From a checkpoint of a small transformer trained on Wikipedia.
Size: width 256, vocabulary 2048.
Architecture: LayerNorm before each block, rotary positions, biases, untied embeddings, attention and MLP in parallel.
Training: a variant of SOAP for these matrices, 460M tokens.
Each number is 50 + 15 x the weight over the matrix's rms, rounded and kept within 0 to 99. Layers, rows and columns count from 0.

# layer 2 MLP gate, 768x256, rms 0.0591, rows 537-562, columns 128-255
24 56 44 54 66 39 22 60 50 35 49 47 50 43 76 59 46 61 53 55 59 52 67 67 48 37 64 62 51 99 35 34 51 47 73 19 10 60 23 73 49 44 69 55 18 64 62 68 10 44 76 41 46 37 34 61 79 54 26 63 30 53 69 72 44 60 51 42 43 34 76 49 48 59 61 52 69 28 41 60 36 52 44 37 21 47 36 42 67 48 00 49 37 59 49 54 37 62 29 21 44 38 37 35 54 38 46 56 24 58 69 47 31 45 67 57 30 75 28 44 69 49 39 16 70 54 49 55
54 51 56 57 38 63 32 51 47 36 55 70 38 49 57 30 66 68 61 76 34 51 66 46 56 58 91 62 73 65 45 61 38 43 73 74 41 52 65 60 77 78 61 48 35 66 36 30 52 37 57 70 31 35 12 32 69 56 26 56 42 28 51 40 48 72 71 58 23 33 63 36 32 43 71 56 49 51 90 50 67 46 20 45 50 60 67 52 60 50 43 33 26 44 32 51 71 28 73 73 44 62 54 45 62 25 63 25 52 54 35 58 51 46 42 26 53 37 23 57 10 26 45 62 67 47 39 40
49 37 74 60 69 34 44 58 49 35 53 59 60 45 47 37 47 40 34 32 40 32 73 71 40 59 40 54 40 49 48 45 45 73 33 43 24 56 45 64 20 32 64 58 99 35 54 53 42 50 49 64 40 59 56 74 46 49 51 14 39 45 40 54 39 32 62 29 26 25 46 45 48 75 69 41 60 63 52 63 26 33 55 42 26 41 82 41 56 40 34 27 61 26 47 32 37 43 51 50 72 42 47 53 54 52 46 61 38 47 64 29 36 69 63 21 61 46 51 39 31 56 66 34 63 32 41 65
44 25 46 61 35 43 48 29 38 52 59 52 58 70 63 59 68 47 45 28 74 68 40 51 33 43 69 87 67 55 45 62 64 40 34 54 49 84 48 39 53 60 31 54 58 76 46 55 59 76 63 40 70 45 27 44 44 45 47 65 68 43 35 67 68 39 59 48 58 41 52 42 49 27 52 58 54 36 48 64 38 42 31 59 54 45 73 63 53 40 42 55 50 44 69 34 42 32 53 57 51 15 67 44 66 45 52 48 51 70 21 40 65 60 15 58 51 34 50 52 68 50 53 49 57 53 53 58
60 44 38 59 51 34 38 65 51 58 33 58 72 70 73 20 65 45 68 35 59 62 38 39 59 41 40 74 57 63 34 66 25 35 56 50 73 29 65 41 37 48 63 79 49 58 35 30 44 63 61 56 43 56 68 46 65 44 52 63 57 65 43 57 41 39 59 58 61 54 69 35 68 62 53 20 68 48 87 35 48 49 48 38 39 45 40 56 50 57 45 25 57 53 41 37 36 40 65 68 54 26 52 34 20 45 51 50 23 34 43 42 50 89 47 40 32 51 59 34 21 77 45 24 36 55 63 68
49 23 71 59 67 42 46 63 42 54 48 51 60 68 51 46 35 51 34 67 50 50 31 59 64 62 68 57 29 61 62 65 49 39 40 53 51 47 60 81 66 53 44 58 33 80 72 66 59 38 51 37 45 30 39 32 57 39 56 50 59 48 48 43 62 49 73 30 65 20 57 59 34 47 65 45 63 58 40 61 45 39 59 40 46 34 58 57 57 58 70 21 52 68 47 41 40 46 43 71 62 51 55 31 55 52 63 24 66 61 58 42 44 39 35 47 44 29 34 84 41 60 29 73 77 42 42 30
47 51 59 79 54 58 21 31 47 60 54 73 52 59 49 74 55 54 42 42 66 25 60 42 56 73 49 59 66 42 52 55 56 28 62 35 40 44 61 89 61 49 63 60 72 50 74 43 33 36 74 33 43 35 68 27 52 39 51 78 62 34 30 49 14 68 59 44 43 23 50 44 34 46 68 69 33 58 49 60 43 54 34 30 36 65 40 35 20 66 33 53 39 41 16 48 40 30 49 73 60 29 60 41 62 68 32 43 74 53 41 65 41 51 46 29 41 53 25 43 23 30 55 39 35 57 67 66
42 55 76 43 63 42 25 57 63 59 10 63 80 58 59 57 40 57 56 36 33 39 48 53 64 49 43 64 55 53 29 39 29 38 65 15 31 30 40 37 77 59 36 30 52 24 59 36 42 70 46 25 65 35 40 41 31 48 62 61 48 26 59 45 48 42 30 18 28 40 47 40 31 48 74 47 41 62 25 73 58 51 36 27 48 26 57 41 29 83 67 51 37 51 44 69 63 49 62 41 24 14 41 28 75 26 41 48 57 28 71 58 38 61 92 44 65 33 52 48 64 37 35 36 40 49 47 56
27 46 61 70 59 59 61 57 45 37 51 70 69 49 41 49 32 51 44 57 28 39 57 49 29 23 42 52 57 53 50 37 40 42 34 50 43 61 53 67 43 47 41 42 32 38 46 37 52 54 52 34 28 28 45 56 44 80 54 29 65 30 73 74 39 20 41 48 31 75 58 53 32 29 21 56 40 31 50 60 49 52 61 31 49 44 55 63 33 50 29 51 37 66 63 66 62 39 38 39 49 48 56 39 56 53 59 47 15 77 32 26 61 47 65 31 26 35 49 59 39 25 42 50 48 30 54 44
72 37 59 21 48 08 41 40 33 62 46 52 59 31 65 44 56 96 50 32 47 51 52 40 23 56 50 45 57 40 70 27 82 46 30 75 21 66 51 68 31 45 76 64 42 63 53 50 18 54 64 40 56 55 38 46 63 61 50 78 63 80 77 50 67 65 57 60 40 42 45 47 54 34 54 37 32 96 47 60 61 65 50 21 39 31 41 32 50 48 36 59 78 45 37 34 53 50 38 36 83 18 34 55 55 55 39 56 47 62 38 71 47 67 85 47 31 41 45 41 31 68 32 35 74 49 79 42
60 26 42 74 37 42 56 71 63 38 49 62 38 55 37 47 63 52 62 49 35 34 36 29 41 86 65 50 51 72 56 47 46 53 37 53 40 59 30 36 47 53 55 52 19 65 76 48 39 32 43 71 79 33 37 14 36 44 61 75 63 48 51 45 33 32 49 61 44 31 61 46 68 67 55 46 41 85 38 30 58 62 24 76 36 39 40 59 42 73 41 32 44 43 49 48 66 54 58 61 46 71 57 51 38 45 54 54 57 33 28 84 24 46 36 47 45 58 48 44 29 28 64 23 32 33 75 42
54 16 62 65 54 74 58 27 41 42 31 73 67 71 42 32 28 25 57 51 44 49 49 43 55 66 41 57 63 64 43 17 48 51 30 56 38 66 57 66 38 50 59 23 37 45 65 47 43 27 33 39 37 52 80 54 42 57 36 72 49 28 62 52 36 52 59 77 52 50 47 65 41 37 44 50 42 41 43 69 43 34 36 67 77 46 30 57 30 68 64 35 71 57 59 33 62 44 29 21 44 37 45 66 65 33 64 57 41 48 80 47 44 43 51 21 34 91 57 62 32 67 39 38 52 72 50 66
36 64 40 48 36 33 46 40 45 53 58 46 52 38 52 55 47 25 74 58 47 50 40 44 47 48 60 36 49 49 52 37 59 55 16 56 33 50 57 57 52 41 52 39 46 36 35 50 52 23 56 55 61 41 16 31 54 31 26 38 59 54 49 54 52 67 55 65 60 58 45 44 53 57 38 50 53 44 54 43 30 51 35 45 56 53 60 35 43 49 46 50 38 37 59 53 43 44 48 34 47 53 56 32 44 25 56 35 44 58 51 47 42 57 57 46 42 55 47 45 25 29 41 45 48 37 49 26
63 65 32 67 55 69 38 45 55 60 40 61 46 36 31 52 50 63 49 33 61 57 52 43 51 53 51 56 39 78 22 46 46 66 38 36 51 17 37 76 54 37 53 46 56 53 64 49 44 33 46 50 49 42 33 28 72 28 31 44 27 22 40 55 50 69 44 32 46 33 11 78 46 71 24 37 49 50 61 76 50 35 53 46 51 63 27 65 70 39 48 48 85 42 33 47 46 58 42 74 54 47 33 64 49 35 34 42 18 29 58 47 45 41 24 64 54 54 44 52 29 31 41 23 76 67 43 52
68 62 37 62 43 30 66 47 47 65 22 61 59 45 64 57 73 74 42 37 76 18 52 56 45 56 41 73 40 72 41 72 58 54 60 23 32 42 38 57 37 64 63 53 58 30 28 65 57 84 32 42 69 40 82 57 54 60 62 59 62 43 37 43 57 50 81 45 45 16 51 21 56 28 78 22 13 63 48 32 44 42 59 29 27 42 47 70 28 66 50 74 28 59 58 56 40 29 13 65 32 42 54 38 60 52 36 23 45 26 41 60 59 57 51 68 51 39 56 38 70 54 49 41 52 71 46 18
36 71 68 54 42 61 35 50 54 27 73 51 34 46 47 64 67 49 47 60 41 46 42 33 50 64 55 84 29 61 63 55 65 52 28 44 49 50 59 48 75 45 52 60 76 30 57 74 74 56 39 56 58 23 51 65 65 50 66 34 60 46 69 58 47 38 46 48 32 53 58 51 59 30 56 59 38 29 55 61 22 77 44 21 48 76 15 68 13 35 43 42 41 67 68 45 36 45 66 50 38 41 48 47 48 38 57 53 25 58 49 58 46 42 40 72 77 48 79 57 47 57 93 59 40 37 66 29
56 64 29 61 36 76 30 48 41 44 32 41 38 36 32 46 59 31 42 68 75 50 79 56 61 69 54 69 04 50 43 52 53 35 56 69 52 44 34 60 33 27 59 48 62 30 47 52 29 58 29 44 71 52 43 56 35 49 41 57 48 63 36 63 69 50 39 42 57 75 67 69 62 67 49 41 38 35 39 68 62 72 46 21 70 38 37 56 58 25 36 39 47 25 57 47 26 46 70 39 68 55 66 54 55 21 55 51 45 42 40 31 58 87 75 55 66 53 45 42 39 72 71 47 51 39 16 58
40 53 47 22 42 47 68 62 54 40 49 59 87 19 56 51 57 44 69 30 33 42 51 33 32 27 46 39 37 66 57 69 35 65 47 48 06 53 50 55 12 63 63 69 59 39 50 31 38 45 61 43 21 49 41 46 44 65 69 41 59 51 49 41 43 37 59 50 50 58 47 18 49 64 45 57 61 71 41 48 40 50 50 33 51 50 65 67 56 51 64 42 36 79 45 37 59 37 46 53 52 57 75 63 32 39 43 16 49 55 51 22 42 46 53 37 59 34 42 61 31 44 29 61 56 19 41 62
42 73 22 48 53 20 31 29 81 32 57 46 46 39 64 46 56 48 41 50 26 67 49 56 33 19 37 41 45 50 47 62 51 56 19 40 27 53 63 49 49 43 48 64 46 53 57 40 58 46 49 54 37 30 36 50 42 67 36 34 31 14 25 61 73 35 46 69 67 38 51 45 48 34 49 81 81 50 32 64 59 40 43 47 48 62 59 93 54 68 69 58 68 71 33 51 18 41 40 48 56 35 40 67 85 53 69 67 37 29 64 49 14 31 80 55 53 41 55 57 35 48 75 27 33 44 40 27
37 28 44 46 64 55 49 56 45 34 54 37 76 53 31 70 63 45 55 69 37 63 77 63 63 37 37 44 32 59 62 44 52 38 55 82 30 44 54 34 57 61 57 41 44 38 35 26 63 52 55 48 39 24 73 55 47 64 47 42 37 59 35 43 52 42 71 58 42 53 29 37 65 71 36 48 70 78 47 53 49 69 59 54 28 55 53 51 35 48 40 37 33 27 30 34 55 50 09 77 62 36 57 55 54 52 43 54 57 57 44 54 38 57 48 61 56 37 36 51 70 64 69 41 42 53 33 52
69 52 25 54 58 07 45 60 36 34 48 36 54 28 30 59 34 23 54 42 39 52 70 48 64 35 37 69 72 87 65 49 59 64 24 33 23 55 27 35 53 49 64 74 29 28 31 74 47 45 62 37 84 30 53 45 62 27 60 62 58 41 36 56 64 19 60 47 57 35 41 28 54 79 37 62 69 56 71 27 57 51 60 60 59 51 66 57 27 38 32 44 40 53 68 42 52 32 51 30 31 73 41 41 69 15 47 68 42 68 57 21 53 38 34 68 28 40 51 62 41 73 41 50 59 49 44 15
33 51 43 50 65 54 70 40 40 57 18 73 58 66 40 56 86 42 36 48 38 45 30 45 35 92 41 50 50 29 59 48 31 46 57 63 62 57 11 43 41 37 53 58 49 21 34 54 57 47 51 65 62 52 73 23 37 57 67 68 74 53 69 52 50 61 38 28 30 47 51 46 76 50 29 35 21 66 36 64 41 68 40 15 37 25 30 51 57 45 41 48 61 45 53 56 57 70 22 58 42 44 53 49 21 58 35 90 45 20 45 64 42 56 70 56 62 23 19 47 34 39 48 40 29 51 46 46
45 38 68 47 33 20 60 57 55 46 50 63 56 99 60 56 59 44 45 38 43 58 88 60 47 61 43 73 18 53 46 46 27 47 56 66 47 38 51 65 50 80 38 47 71 28 31 60 56 57 70 42 55 47 47 49 36 71 58 55 29 26 36 80 51 60 53 47 81 55 52 42 56 54 30 42 58 20 53 46 57 68 72 72 36 30 69 36 08 52 45 30 35 69 24 22 73 28 34 58 54 52 31 61 45 48 65 39 36 41 52 27 73 75 58 50 61 53 44 35 60 51 23 36 53 71 28 56
56 55 38 50 62 58 62 54 33 53 35 32 54 49 45 36 36 73 32 51 54 36 62 65 34 35 28 51 54 67 51 38 52 29 51 55 53 51 23 74 78 32 58 53 37 58 42 49 57 46 50 30 08 59 53 54 38 32 47 28 43 58 69 71 47 58 72 54 37 79 70 52 47 55 51 65 49 65 55 59 33 72 37 20 42 57 28 27 61 44 23 84 59 33 52 56 63 40 36 33 84 70 61 64 67 41 49 41 52 73 61 63 63 55 64 37 67 53 41 35 53 29 35 34 57 54 63 68
64 54 46 43 47 57 34 54 53 73 43 53 34 80 43 39 34 58 40 67 40 29 37 42 49 70 39 42 52 59 27 61 54 56 52 44 18 32 34 40 62 22 21 69 47 37 71 66 45 19 63 58 39 57 83 63 61 37 56 63 46 66 87 60 38 77 21 81 58 71 65 67 65 32 38 63 46 44 54 51 74 23 56 32 60 21 67 56 70 49 62 54 59 66 54 43 24 49 41 36 61 67 48 51 37 49 54 70 34 49 47 72 49 79 76 40 49 44 38 49 50 35 72 49 40 67 80 38
44 47 43 60 24 65 32 27 60 28 60 79 27 32 46 61 65 43 73 39 77 56 60 51 62 72 48 82 50 46 71 37 44 78 65 53 59 31 56 62 48 79 57 60 42 28 63 48 81 42 45 54 36 35 23 43 54 29 47 47 40 36 35 49 42 57 57 46 48 68 37 22 52 49 46 48 62 33 86 46 53 75 44 52 34 31 58 59 49 46 48 61 56 53 44 50 51 41 64 48 35 42 53 71 29 82 63 38 72 71 57 27 63 69 23 41 42 51 66 29 20 51 34 54 47 59 53 36